config.yaml
norm: "rmsnorm"
positions: "rope"
rope_base: 78800.0
init_std_qkv: 0.0379
lr: 0.00227
warmup_steps: 408
z_loss: 1e-05
dataset: "wikipedia_en"
Each number is 128 + 32 x the weight over its row's rms, rounded and kept within 0 to 255. Layers, rows and columns count from 0. Numbers have three digits each. The size before them is the row's rms in percent of the matrix's.

# layer 4 MLP gate, 320x96, rms 0.128, rows 94-116, columns 0-95
092:115196070043151191102108174126119072130100150101144131089146081114116136090102150100139150084075094140114122146126073179167087123145108144154129131141077137166116107180109139161142094113173140137106123188115059142141138129132135106154138124156137132149027127103128123175151129116111138058
092:123142109146166132186131146131112211133089185086124126158141137139081173149138126136143124139160059136127195063143153139131184167130105187118122152145113125088136164106162097141201122121131161097108153044125087158145125128149137140114154161102163152081153081147173173084138189116170139124
102:121104099143146142068116108156100128143125118096151111119095100117141166144082104108127170131166121143133122129140134154119116181137245131181178085128154095118045140125154103107099103127154161126040116150130135083120138156133089187098114154169071216109174078136153091139126133139117131108
091:112132080117163141114153184104127073090154112096209144081184132119114093069137183133151119123070153126122091120135158143144097129164078173124139170117081173103127106187133125168177117160133164098123141157172087135091130132187139085135086119120146054154057189126149137143121132125140147107
099:104149121139177141115086128064176133107036134082157109128145132155126154129146094127178170146141166102105095139160111122085070109119140163136127156119183151114115134159157088184103100145121171110097165147121171089138137149057133111081160108102117159181083102126160116146150135124032126065
098:071124144154123185136090147124092139127086118177130175155169096082082089100116177176097147094105094059118082128119136151137107160151143111100117177147103107109162130142068144181143180146115134141127109126129135029144103173155134083120093165145143123099133171101111195117092119163146062145
083:128118181169133130088120095147098129089102170098172166137116128129121086151150121153145130135178132154140137113095107076125083107182066090113084108174139100170155171085073116118077095140131132144147098067176089156179158141109112172116178119189084144110137092109120105204107160124136099063
103:117139145102111115112115130147134143132038162079195143130120126113061068138152105114147107075158132119153113128109071129107033107124119129122108110158106102095147122081156037187129107177119154124152132141127158131081170144069133115064132140153133105151099104171161078131100121130101083089
093:062164161106164075096057115130050144169092140088158093170137149168131146105122088042066075110143169143106102149128113159075085111113118173190136143164130104118117137096141110126141082109118168108088177108138098142172110117067112151161129108109129131107137113156188113111108147151108143132
095:125121117137092164102124149131101153145086131145055130141225146177150151117100155113177075105117126135127106140117161144050108117151164127069136171119179132145084087129125111130135050175135122137084097115101121086119166198146140120157132134108108156159143087207188128104120121112130187150
090:092155129140156121085088104161134156144109142116157105094146135107123115147104207122121092093101075132097111137131094124094134075088103138099074143182153160163143092135062209132138115202124098140200178118120134145151206159066118117144122130110111143137152103085150083141155180169136124085
088:091080193100129183048167159091114150149166123108122095140163137116111127106138146145154095086134109149164122073143148173170096108095182098151137142073129143132160126202098130182134166129134155175134127163047065140136122120112061096168119155143125147123119127129187105120100131155155088173
098:121190120119186153117138160192147141083116064117195112081150100140125100128080080126096114141125161170120190103152126105064114128138074117154143149048172132140108157180168108122080144103152115110117189143164153111115149098094095148142122146080111194137138118092174172128165110135114093111
104:075159087066106153082070193132097082123100115121164121100147113170108103099131136158165141101117136145077162162141121134091103103145156133152008166134110129131136129091106096095127083160128111128147130067185121131077194123126171086080126101140206131127113144129146129153098152101141126125
097:102219128136090134067073149109138178117107102129184076088167172132133117137131147104125130118099114108130094129129153102124088050136209155118172156130146138138112149113135123134070162119126149070121147109140096086118125138149146110110149063112228110128157150134213140088148133125130162137
093:096167107076122123072122132149077150175098138064126160113142117125087129118100101127152131080151117138139134205091121105085105139130174118130140133171131094095131094057140113109148078152093157144127133100155125129153124135115029127190140127135134111145150069093169216087053140152152125114
097:129132124076127133150117125122109082141092200148155070142137137090131105101076147154162103173125088097018113125067100226124182114091148153121136135145099113104170122114100144179129120176154167090099113139107086110159183165164105135126161076170122099116148141161161134137125104115101105126
093:142100124049122126149100111114088127194054118082072143199142105145177161146062167143109129111175117162144071119102132137135153100166139171102148071129135114101160054122130124195124136177127146107088128125110127073093116179132101137145117145199140129096150109144188140136127156126100142136
096:105102164117156129179124121118165189166164122144152126157160120154141163141115163091165104137174117149120113105046158115186176114096115157167151174177126191101103160110084121141093136142182056101151114161106116089142111140131157174188086121146114140104087116145147159147118191192170130169
109:153152179100099138139136121160083104167100152154137090138143089145149109177061048100190167120120098086112136136039111143160148129117165069189143179088196071184131152106108174120138106154124160133091092144103164140169132136110117105135137102113163136135109166137181139163154126116116158150
095:122119147107094141170106139105093128171097164140139134153196157194105120149157168114141147136155080177090145152112130083158093088175154141099047152201144120114112126032137114128136124123163122145131104113180147094104155131087152154072073093201144144145119076130159119138143129090116103088
097:128160127106182093103099082168061136126127148124119116096115131235089097101119086097128128111181144139073184158147114136096109043140106213125097127162100117121140119089135086102146147114093125144121146135150132145145076186112082141120148091170082144147113120172165147161141127130161152073
095:146143068178077118121135173149076112122080082152119154109144144092135100066113165090087110138139147199162171173100119179098152135141136190100114086091105155117119148164162120207144113139153176068088117102119092053186085142164097146121130083125172124126133155131129115123115105148119101142
# layer 4 MLP up, 320x96, rms 0.121, rows 94-116, columns 0-95
120:109148066147151144090123151117217088114101129099149136152120159132124151166135131088126151157088097128103086162171130175117110075103085130095137118174133184182106044149068132129138085130158125133149170141090080097162178157136138079162119179125154088114135092130146120126069094060106136109
101:138133136136121066129099175075163133116128134091120053109171147121087080118149095113133145110175138101051167092136134151032161135154156132139122141090063135082069178114129109137153124145128134138078094109136171118118148101115165148100192114116087158131149103167129157158075184167109092116
099:099170121132108152094164168151103110111152083104133116135164120096095124173076138186106141065146113177158115106133137143120121186110119141141134132085151126128134113110128142170181084091172181127125106116083109117085109079144121121062092104172130168110105090043094128145117208214102098126
099:163089149171073153171108135119152151181184166112141070097169116095126158148078113121052149123097133115155085093108124145119131136138077108080159109148122131115141139160082153113079147067160077104132123134160037144097075104103110136090090145147202084113133111148121095133110078096111143126
102:047134090135120141089167140091077142122092161148139109121149085095127146095122126139117053079150155098122148176160170126143086173109171140176114104134129104147080107152132100031092139058157128121170124126110176129071163152143129150156189149133152119052086088138150128118120142160146111134
108:142103088133122058139148087101129043125164044119154109160127170140187168183198124164154059164195141200120125101152111155150125182149114129168141119099164133115130132105116132159101118130136149120134140155144128106105125071131127162114102158129093116086171063114135110173117141115122180138
087:176081171145115159088111184082084148125131197085084112172094082151048093106105133129113062157122086133129095122124107123132122071140120118086124152176117111131133071178131136156139095125151151189118095134128120105121145132104170144132183087162109107156114096108088152177130171097168078083
098:083135182138108111112168185144192104115137191120143123137111158109108115172150143172073138165158115134162130056120157101125137105114054108101104144097124182182139145142125170135136163128126047103152109113161070197132152105131151129098123128144091103102129138112109170151118168142224110095
087:080116171091128030149113109087069133167120130076166109151127165199178132120127113047053065108122145182109114115144096141067104170105097129163106115136138092159104144066155133090147094117107129139095147104139083148136112120132125140138114177155118126138167157128139172108143132136082171143
089:115106163110145161131116085133152106103106166149070194084082107107176119054121114122107121132210088212156158118123107147134111161150125163121092063115118147087185134107108123144137157143144098114161122075135125075119159141108109170168105124158063193083096105119157157138136135159148090094
096:098114091080122131155117132161070119145133130076118072153134123148122101119176129190066119155167193085142212148108162139132145142121220168149086105123129119123125096113046124107104105104114091153098107086145170115150138129078159173155115137201074121139144079108116164110123147131113130140
092:111150128055138145161153118149110111185132123133096197102097096129127136090117165127137151060102115153071088100077115132157140137102068051125138084155123118164104107161177102115157146161134136157137123195078085157076088174108055117136128144097123056124141155158134095099083117134140140139
099:148122100073107161150156111182125110092114070119137126182160121149109124191110120058163104087147124150126138127132157170133172095142128074113126154115115152124201081134182105204127128060093122143042090125124122117094082153152081101125159129110160086126128123071130179152106132154139142083
104:170165062088122197166140097096106079132124111141130147114108168160155220116162132175141174085169102093091177054137156100093136125131094175111092123145135135117107179097141116114116125121128140131094145076120163108142120105123174152091154137125160153080121185154137200149143142146188168119
107:159155118087159181079123072126088168089111145119137120098162126173104133150120134139116115149175092178102138111100144114156088037174158161164115096168128132158155048133117172094148175134112113114112135159145107158153038161133158104141114093148128172112166090200152098099162167123149124142
101:148110142174117052134063121168161081111121111144098128132150128169112136152129140117110145118141137121080122059167126136095109142168097119163119102049176140154100137176147145145113099140128068117121084129122151125113116105099197164107094123176093183137134175154102130178212198168093138162
096:127094168115123126169072124093146100134135187131103046104112158135184112108092162131230098203101117127048065122093115171137155100116145128116098170174141123109127066107102127193135150118114104087143117139100156114129116121182147077121149108164110167099151138121128123171154128117093125127
094:058151136136101157150178118130182160051132098134147070099111138190105133132217130109148126167122135143147161191089094085132117150078083138148111166132100135177149134171104164127137164155137144195156165179172128127122111077096106175129127131122079167136150129115132087109169136173143162107
095:107132111115120172178166173138126090091139183085154171107119130129104098123145128192137136085167171111122155145179166094190079150142136126126110144107154145133094157070129110120114205115114082083106094132120173154126138097115119166174167116088042116064106150091111136125175144134135055104
106:128171144089093070182119136169223078126095098174145145090115146101103079079069133178114109136110086130093132084088128117129169164073128091150126173094154178137104143167101173167140175147127180148138114110110163100177096139119173114169132118149170101121117185145144128172136121117134128095
090:118063122107127121127092081161161173147139167111182067200152147157113176052075146106143093157144136177123153165062160129105116162115148194176094124148102132156137118087124118165165105143153157162072124145141114100111081124116152128113140100174164090137148083185166120082120112098102143116
101:193203091103137130136125136141163136103096105085073086079174127096183097115105146084120119069142142139098112133113084146075178171069090134150131063126142141110159089148147133128158165075142170165148084117080167148122156165152106103183101156173076115149100114099143125097118118121135173154
100:136129102134122088150123121140167131132126077068117147195170114145074166091070176170096086153102150140086098063090147100146144136107116150147117062123112127152130044071077146144098136174136042103168133131119131154085118158162149070155152161134173121130127144162141094172113132145146097126
# layer 4 MLP down (transposed), 320x96, rms 0.119, rows 94-115, columns 0-95
111:113122123143181110083125074140215157106103152150089099161143176163117151179107132078097141135094100086160063083168142105061087078166127068116130076141143142217118083155110070139112075148097134159118167106111147091120117120126127119146162173156138103078137128125146122129117115104112111146
098:099176124135113119153175129116103120115105172114116191122115096120121185184073103186132109141150097084158106124095124064166165174122128140130111085192117122123162096127147149183100093138160149092127139131109111132112088123073077092153113174133148132095115073161154100033151121089145168192
101:101153134107140205081118070122113182103118056142174158154099119159127125123189148059124173123146083113129101103130129097132133165159127146131148108124069154121087114130193147118124157181076164114154072154158111132129139173119101148105146202146169154135189105190157129130131125121153179093
099:068161167088181129149097107132133099105098167069154134173103180119125151131111090123095117141170146122162138084122124126118120090177101130145083155110107088089199076106089124126119119171131093130117097177143122074174146144082079114134091166098067160127204119083161089130123162130066149141
099:093150148154132145094135145138137175138122133106113093124151107128092135089167108085175136122169232125112129146157151115114118106050115151079164158171143093140150127124181144126080226067132160126146142135183094111120170150110170132157140140131145112109155169164051118158162192139141120097
100:142054185139117127085127117120127136079099140098127155114117118095158117133123168108145134090157143115084138140122134102120165101148188165185162164064103124161144168162176100104147124150183119167088173106122130150119139084119170131132184134143148160159138097126255102129147149136151177118
086:149156121161159106089136130129166139129139156096091178111157141071142095112081122079125134099105144113132134151139116097176100124100082116124085120123159119164106131045081088087129159091075118113121124158070107105129108082126190193135079103060150150174170186098146108113142084142186180131
102:124131171151109056125182152159081037114163148152093068115122118150159155113083142114129180132114066157131109102097199129152169144122068087135100172130110113154110092156067179138125187109107085105105108118109107172129115121156156100105112128130074090079142151136120188152126150141134158147
089:167131145153077132171168153094186097130171155110130120131118160165117153170147118140140143124101158166149102133137112145097139150144170079132096105180100130191100138062116148108094145073122114122093119097084132142089135130204138117127084171086104077141136113140070158054149028108097162120
093:096062133164142114117097153157129148204132147154125050207167170144139159123108170135141075153104068063191175110157104132172161146162145096171107109110134114116159127134138120124086125129113159081132144062134153052120141109105095084103132167134141139095154148125108157145104113139097086167
097:140130180120137112114133126126125069126138098138064135134098118061091106150099133096114075152128042132174101101102091105134181141092081079101103137135148090143133101114080166200175139164108060143148132146151203144112156172125092101127175132092197140123128084143191115121148116135146123125
094:140101139112066154115155152134165171142133118055131144077139151070163157198076110087107209190174171107149108155187155132081115099126135158134184166171111182151094087123101133118065126139187136107123135148106152161155205108121127109148163146140121121109107140101111133104111127152156132124
100:112155103124076170093060118150104192128174102168140184049140126142201113105180118138166099110149142168133123182155185112136124152138100142125125148107122149125171127117157137109164087067179142096148114129045121171113129114138096127156133073159162168107100156095123106097116148140149148061
105:150118116124113141115144064111169133126154124137077201081171148110147207092167077156054084155136102087177186084143093163134171120109091191105120141158166150111080073143113085121176157123156161104096113112113162092123130116154100183131137092096119124127091160136107129153173114157144142130
104:102107127106170084084167107093103148157129153118137133143091084141095105160160081118069207108206121139159128159151167137120177085165100183172126136134148098156161135146158146141158163079074127172121161144139159141112134153153057098133152116203124139129058099159105113127169164110166110127
102:113147148139114109115167103138144095142152146113059130186179067136086092092126157119167139095140165048178108146141156110070103126161123161141093166085125087082153091092111140134177107157138137151105106124184170129139133128128096107161103123114135150148116117110249185118098165175139122128
103:107183123159135124149116126107133109156178073129096146080109158120132132113203135091141151156120112151227126094132128104123114165087122139089098107130193165142139124107132146126106159144101041160181127137130175084107138052138129092114120156093103195148098094133054099149164182112129123116
090:100171155064128161068185103140133138173121150147122183130112101148184113113105128100152183082108124138146126120150187134191166151119158141223125160108043144161123115127080167106104174109120103154151099127181131116167098117095164120137116162113124102144147136121200187150079118127117138122
097:152113127124118117083107138136133133128079146186137039152087145120200136115117174076112191172155113094079123122099095155080133143175132111131083104114112135145118067161136165164058134136124153112164172158124106138172166085117098066106099143100168156103114179109128140138101124047100142133
102:149130052141165120123142169157150093153137120202179119147139165100108100123130162092108091131110161153159107175081154144127090137141092080109104093092123130100135139064119120151183118122134096178138167098157104140095107144129185107106126143134046200139161112118034142145159172171117123163
093:114148192102092160177145121131134115145112116105158180089121131076125130137124147125092129184168095075145111126178112150100138140105038135166118049142142152115153096123059130140143161138156097133182114143106149108094075086126123182089173150077110144069182199111133093146115162138129104134
102:105130135164175147134165158118118099101118114110108119161181162032183123105159162122173131166086126160150069099108139119128162157123183066062142135077114118128105082108120183163154091155077164149116138117093118118126177146151116051134157071135104111145135219126143139118135134136112152126